{"n_kv_head": 1, "activation": "swiglu", "norm": "rmsnorm", "norm_place": "pre", "init_std_up": 0.0353, "optimizer": "adamw", "lr": 0.00234, "lr_mult_o": 0.876, "beta1": 0.9, "beta2": 0.98, "warmup_steps": 273, "decay_shape": "sqrt", "batch_tokens": 16384, "doc_mask": true, "steps": 9247}
Each number is 500 + 40 x the weight over its row's rms, rounded and kept within 0 to 999. Layers, rows and columns count from 0. Numbers have three digits each. The size before them is the row's rms in percent of the matrix's.

# layer 4 attention query, 160x160, rms 0.112, rows 0-40, columns 0-159
088:574532417526478540471482531512549553456491490495516511559501394546537519519451496478425554536429533487507512457441592506542513525517516571445457441461435469537573517473551520459473527485494476433541489511513517496488458466504485467544524479492480479506517557447512531510488427521443533537468516571482456468549474492499497459458504495441501469499454463514510521468502459537522525494574506546551508489481433479504482515438433471593501427475469426511610519495490394497499506563473515
069:468498505425488403547572469542484456511509455408491529469501545477498514492486572527493476455506460522463498530476464472526513543464481442482470541540478478495495517472427514484598466456440556454423476449594573494520536460534515510500532510475479604515488502513527487474483512464530486546525468428517511522484515504546550464514476543484534534464548494529547520484487516540426455578472480491465465444493474444496480514435530547564455500544652546516469509515510574531504444490523496
075:522521501475511608510422532409481468526530480532594462534512531489440464516482438465480543441458482517513497539540475433516488499496496598471490467500554523533516429484547549494441562421485507535531540485475513459513493494446473454532423549538565451454518421592527514441496545510535553470495504556532472494498498537488559525471466467451509504528492456522442502527446477463544583499529522441461491508477593512527530470578461498447552490469481549489505479495479446467547526510471552
093:443538492491522544479489526429498498555460551529525520530475579427539434511470494550492459466498535565511463562517466561519495448403537496531502552546486529531520426456585525547559521558518474501520490512404409544445543520459523520488492526470555458467447507500518492576551515505476514549474494475488509438531542440466543553526475414565546517505474500452458432526506439546502473506489529479518501476533534469499528482491482575462476441495506484481497495563488538431583534433490549
069:425516430503523563552475554416472470459479450554575501551523527510545516545491493532497490496524482477537426561494509439458495543522568548597461450561569529517446532548485566448445491541447558508532499465503462473506493459399527482529493479564561481481529483516515459427450494501510519493454494509541422492541441560459534542413492510502442449559416509533515488487515466490475498461575538537471455498477543437478551517486550466467502482484472544481520475537543517499485486511498544
095:536492489469497572432514514561520481481553503564497525448487500508525451499512502425504531547510488526483516492435471446485472500477526446482549445508498449492517516455466501513427549433565475488513510488527392509564495438490507471561490466503441613497461496601537532486501479472504555570544519535560525501529442561425529480514525537515421472428513491513514470471467499448505537552553455488427435530520507520447530522485498499463560508465467489599482530436482438448487542566480526
110:605411484467404552526527510505546530514552542486485440474478555522454525514484517441489547491548536565476495496459537515577503521509437481441520494497517459548543555503516516503461459488531476364541547488474513483562473488516524528465525498421431519553572512542471514486526460472548475492524444435534542472518474530483469511442485519411491487428545442527519471507495468534500518562546494494434471504460446536505507515490553535465583489472480518546501555424429464501443499499535513
076:498549459552444564528447503508443567438415501544526462476530508441515504464495526507520510497496508494503499524488479523467536487500516502581411485488533544499403504497496566555506478500428524516522447482482476518505527504451484535499532486524580409531471468509491508471410415553524484511498542501416506395472544461427488530470528547548490502501479584457467472472564565501532474512484545519510492492517474437569515531437489489573460488415443437466457463446502516501448472465522544
106:476471505488485486513461489437503472438455495464506514452463411533546488516457523501481531489494469406427516475559470523449543480515546500465481489541431477404521485496483545451510442506508594530552497570498535473529536502474505417463453503537503508502506507479512494518505511501494487495456517492415540423482517487487484471483471517526485494579521461549458505511549531455495563473508548557569598508541475442504458520556532474571467460581532505474490370476581447547481485528579524
104:467481486532502489502477514555561529549470532480489455476504569434581406523500562519511493576515479563467408569464503527500548531495454540509549541525555447584453509530598523525444448488520523531583486519489523513507473503508558540510496569486504536499511576490468446518577475500553499495548553517559524457509460495517498526483487443477527473526508555517505519521459560507468535431558503480498538510429569445557511538518428455536499510543521455465472479525512427564478444473532559
093:505568521473567498405459490530503520493469556558543520448534550509507518474499498478449442504452495508483586491482477491470467523467523516424483478472544518424515483522491494470569545525520433540455507478595439535485521476518518458546386479473548469517438495533480491503494468490480533509461556435466478469490523481544538498475489531637471531454523512429506494501583553526440582464447477557579525523543473528513473448477487487510464514454538541500435458583507497501462475528475543
114:501455489429474493461431484495447538544454486484597506443473437428496514561493539456493465564463456435421528489513569466457497500460607542509409497531536494507499530528499525485529459519512541583437544495573585513443507589511427482490471424524575468532498518498483512542483464536476496543497504458428464503504474495556508467528506506460502459510497457467515513585521521565488520476487566525499589489485495481544487462477567544530510469509477520421500512496489482563487440490519507
100:470482462523472494505533486528568418524473507490530473491483546528530476488549518507520502525533472516505505533455460516504517497547468489539478557501452516523441477470452489567438478462474517564523488521504500506476567445517524511522385546539517539482463521555437432607506521468578577517553507488588509461480547467483542462489522544465448513547463474591507531498494536567425582491490464434511491456565558502515546536471501442459493513554529536518550421560511438464514566469497570
096:453543485519507524410491513510564505574422549561524527475524511448522493555468483520490513571478509487483537483505534517505558475465527525470492505506540439512520525465475517482439555530461551587478482526592435521471516479419449462550440442561498568429489506442540478497536562526478531495536528532506514420476559512523575500470492451540483431534484481449491509495527505476491541454515483468564454510478589414465482500456501524440470567463503423514519431552511467547529497511534567
247:457459523483445473415512504489494520457474522509529503509491457531505454593531483544464434527499474432485552515524473412448547553463539512466487468551525522460527568523479467508519555467492481545491503489567517483465508555482441506531471528425558507414448432530475512462501591501429505566477509509480507477553501495544518467518424514513530506578497527479534533575491565490530526501489612489544566529509498432545436408501518512509428488432484537418502482492503494453453483511523464
099:500558527458496465453505529587476471428494585508466519465469518487553521548455512549485489439467537566524474538519398435504521529362519482426525478515515492452565517474467491508584517528509508523471490502556436476551459536504475491470537491489504474495513474494482515482522511534482444492435515504424500419573505466519504475414449449468501475521485544476419517539531511492538505482438530601549482500459510504425398546515461548559478485469497487505524476516535553546549478493487495
139:518442447530513467548500536520485492466522470498499525583449551566563523433574530441569587456573480568537475494461510545537464522516478485542540526465454464534462487527556539572509481521495511422513498503476485484504504503537583455499553452493486487507495579535533518494496428451533438462477504484484495494500446499465435534469570462456500470427497473455471512403504500453516582564523407457519434497471486508482505532530525485453484451595492444581475490463515489470524477514509490
086:518473513469502500536448488379465442502522453500489494502505487423504429527467528532483489550510516480470480502546537542531475501447521476516536459454451496493494470483507470562565522564464452470529481435507430503503431475517568585531501527520463487539504558438502485595511464531559434515487526497434466502434521483490511630551539432542523538531477485471536484525506446549474440559501473558506487475567510497479481467515467568536491451519517576487479413521501530469540588481534546
066:528528480498476510472542515609555492551529523497509494491506522528502568470530456506538470453482513483464541479441565461512497517552464561562465485540559479514478552487480501490437466450524549563454517584532504425541524531511430495512448518465525525466494430547480500445509501475484500506497458513591508529524462557489503378423487593413439526510495511569514528501544549494510555459508494366451469490482512499539500518515538407477522565466491441510536517520510491512445491500513485
072:478550472473520518532440546448486476486511476562576484510534513486451555530503454465456509439477442512517497504443513398486528514532546566530473474562555477493453483503450556434443569522497528546490538479505548424524506504407506489494457478542512437427511442545536485452459543454536571446464468537577505512529426568493527492453480527477471476519484533533470543518502525457502567498517514444469465539445554493464544560562497468453494537479452479501459493491457388523524516508516576
109:584478523445462545421492484522495499456571523547502488461490487506454580473540474418470492443510512450484542475453475479512515512520429582430421441451521520501522511472408503482428501484558470501517552517525557479548497465467487456460430463482478452536559451561503558512458461494533484462490485499485525596530461493531491437510549609443466464433509480537520527452523507583491527506483468518442464500474459509543491507517563492430527483500468531540509557474454489509434483509437508
082:555585544512478490398482444539529543519523592482504461506485534477523565446571453497564492506448506467455551443538526540534500443493419538467433500410506472500491538457487467486578536497550451504527539494507569550479526550591474469432489463465493525535548497514486524543485560545447453506514506489491550503486530410547529466511567528486522531448593466451507495502529507575408537474453485502497531508512504464542488479505555522512526513487432505513553546530513499478465458480450478
070:572522540438484518477532420513516489552530550480516532463515485469424531448472533470522507468485518569465560443542499483429524429422438521410473497404484448477528446491515487500450477578517451517506566494488571547480589547521492505360467482456544538541529483486504487554512528500440447552530512492502485512471460441525457532505517509495509520451531444489514543524508511530553558445460523508508535505525477440499516467479560610477534472492476460477505499504506504494428464509460469
081:489525435478512481484489579519475419554554541515492486503529516541445460606474497397464514491546469548507503544473501403483500482522569576426495503550550492459466515418477511533522554514507479511487455464559526404582497504478506473509449450510469426473522563543484535486509440419522533463473502527481479524533474536459563527476468433551486512485456508521504496438560503469504540545502496495505459517464556548440464490517508500513514470549548519566500553560518522464544561582510526
108:553506550529468516426540506555547482408569497481506457461515568558489504577519538552460499508426519481479517550532544439473497557492531487449487488495493568463447551490494607512548536493474489542441501523469522486505439510531465541499468451536530485438469452553506520504542506473490555553496487548522508418511491477552523523473476490460498451539487433496568544544502517548441476613508551554467461518534492478503486467445572563482563484442516542506535538468452522486527485411445517
081:474521469527526530526584477435467550518420470500456515496496481478570514442543509574519560538550467490554491476522547505564482505514457454582544491479479557541464503568535466521488499466488446514588501470496377541476467450463550533582545525524458539523531457488451442511497500474534524425481504519572563501535508515492509545465478450474476416452545488523487487459472460450543502520560482416540470476478543522487569527464446464521485507491445434547477450539438484483545518491529526
086:443467503470533397481510518559556466531535576469495486576459536399412539554473549498449521444505442502449496536485409511463548434497516545457462547523513487482504492445570481463528553510530523536470461444520561467512512528499499507533486489474534464462532547486524570538535527460469538481456523550480510538479482505544538553543486496529553543574520472498477538564540505513514470525517546582521554463492501496420499448549534519519549469566511478484481452545572516481545509452406519
114:560487501488490502475509473527459564414508482558483474491488481474531490499488486460514465452493526514452505498476453485469520507449513488468497522463567524476592474535483444487486551567558461480507584531535536494474476556429456465491463394498542459521506496484439501512471479474465482383523521443471483537543447439499532472459473536514564507518535554512471550534533512513534486498405556552401560399475441537563497468530562550532470452451468498479510491467455544473484468478531411
082:498561516490451506509487500494502505456490474497546604518515451598411558385527504508420465478479463489539470482537497476459489536464490479563432512486553542564464463486450484502499558474482551504565473503439443528440513509489527472469446489539531474490536431534511494501410575526474523513534487490527437552519518497564516415468527536495466527528467459501533537467541495501426578491512491465510491460516472453601486514593488504479403479515485553473512470546507494457473483445462511
090:504551474489468462440487530458535457522466567565491502462454564575514542489553499546515527555484459524529543477495597479476470445522539535463521448540550433440573567531494470502521504517490480476487525473560505486519468577487518472531562512376495520457445488532503475539466510552509403550542533429470497503483477516490508522488436529515472506411472551448543470483505491495501533508536515446444513541424512466460479510570508542403531534504438499550449495477433506492445505561488492
084:496496460589508504457480519536486469531529375547508524483474577504495493513515552530557526486491537521453483541487527531469554486511470502511528550452465485545554474542549468482425487525473467468507498502474404494535515448459479451544567503520456461545537529598486509469529481492533544493537522527509528483483554523501573517492515546480489435458445425479486503402496497454515552499530419517544479507488449482422529503490498493458505560597492409575420512565461477490471562519452547
141:487547495567503458620510551502429494540506472492549508520495521407590471476461472419544490475534490554477439502501456529566521527513467488464539508502517481546559465476512505564497443495477489475561449480487513509473543492497527529483554574602472473563488530530456494491533484482507488430488544485464500559425467539512477472477569428492556512504524526482502504553478444470539541484548469445499453461537487525490544537539441489536512530615558439548424472534573538482504474495473507
100:485532466564524476530447535525500529511448541554498479507511508529572521578441519468486550537449557430496482555447540472476597508492528476549555538543489488502491566481462516382467623435504586502514449514524421481538509458441492523455502512590516509518517471455512548443477469450476509503476480539477535494514542490405504561481483468492491470497501498527486461508565458452514496487563496545568435479465480541502524524526477424529487499492493514509462465517564543476503447573456542
092:525488477479531476491558483505523533471503501402519525467474488493373481469506521484529465461580482493525495517485546503538468509508515527469467480461549513509486476564520419572490453467516459579536518439454519533451453511495468421490425462458475481517422494469509507543552516471523404507577560500531491571463508494522480448567487498482499574493520487465478490533448453461526494563465472485406521506475524417488514508447508553570552517525440431499462606496472464472499534509435486
073:507454522464438546485467465512437457428492493517477533531548498482555449542420464523452505486490482494475508578522499455452484499471509464541523501511437520528489514411492520550508527496504519463455508508552524513566454474426541555550518570642467518503552521517558523446501422510485619477456486467543496513528460479487555565462495563534504479515536531537562545497553492498503536530459472474533506476433525448483484519500455425454449448476419555527469487473476554518541542534551504
074:509426499570450508565474496518434484437513514479472509512490498530476494506505481482418459549503581520477429549492508477479476500515507482416456435520467516401526530480553480461569519526454496521468453453425531454526487482384535478509457525503574458562574553600441556493457511500543463478473550548544561444502484501459503493481476508494553533496488524517507475552532507527568467525506522470478489446507480590481480514478492426523472470479465579517462498443495532487513551422501448
062:464440404465479475458528455529500564492472519523483493510482468537468525504495428544508456555476597549493507513510499405473419514439504503494431511472531441455526528453511515527547482515484446453510469465545470507511478462421472494421489510513562506497519553578522480482517518568511553467487480408420454423510432475506496452500439542568537468529516461488529517490556429461466484464519563489533498500499543442527458547460480519445447517432517602483492512558487451487489543501478503
105:523489521472519557599501528533487469517548439477497484552536502471526490490457525441538562470550497501500472531455539519504459509561490463545524579533474519526479471431542528510444487438518517438561516542439518503519463489555504492426550498506410487519515515495497429517494454497534529462508527529538528565467509519431540565468533476438524465435465509539481450443484517490511474540550459492397463486454503558417541560521458519507581509545474491544489532400451532523560545532554573
109:558485500419441554545494582530518388529466427567555547478506474463550473525480520445497535492525508519467442500514496515486484455526504518515532508515534460485517444398533590484438446501469521451515471478451506486532474450536429498430523487546436479507537575502539453448487491504537439481509520486543488533450491536439506522455514513446436501408521485477442469425570435461496501515539478487444452421463486561426493526526463497500518499529471510552530487446526516526493537508491559
083:407470510506458533519445504500490567553482524550509531415502503538515518535503516537482514506458480489480498488544516475560526519475539438438438430507541483499485524602483439484455559552483546512468434500553447517481478498448521498488459459454496543568544540487468566477504444485519491423486483503418482464584455479489463473489473500560448485530564515457454464577538543457433487488491520501446539434530520471581528476454547588498460475473495422494476485521504429465451515485437451
108:498499554539477518482510506441450461522421503479529507503511495484550470523445470506524480447520490545491545494508534462432518539451524481541548501480499401443524487518485493460508539448464509495499493465547508460493500482419520447470481473478545536542498537482527539499480483560443488511473545400467525467550485532474478508523466532486505591567641508504438521506546465405580479413447562487506496428484451509524509523527412473491452504474472473454502518513518374436473496477559492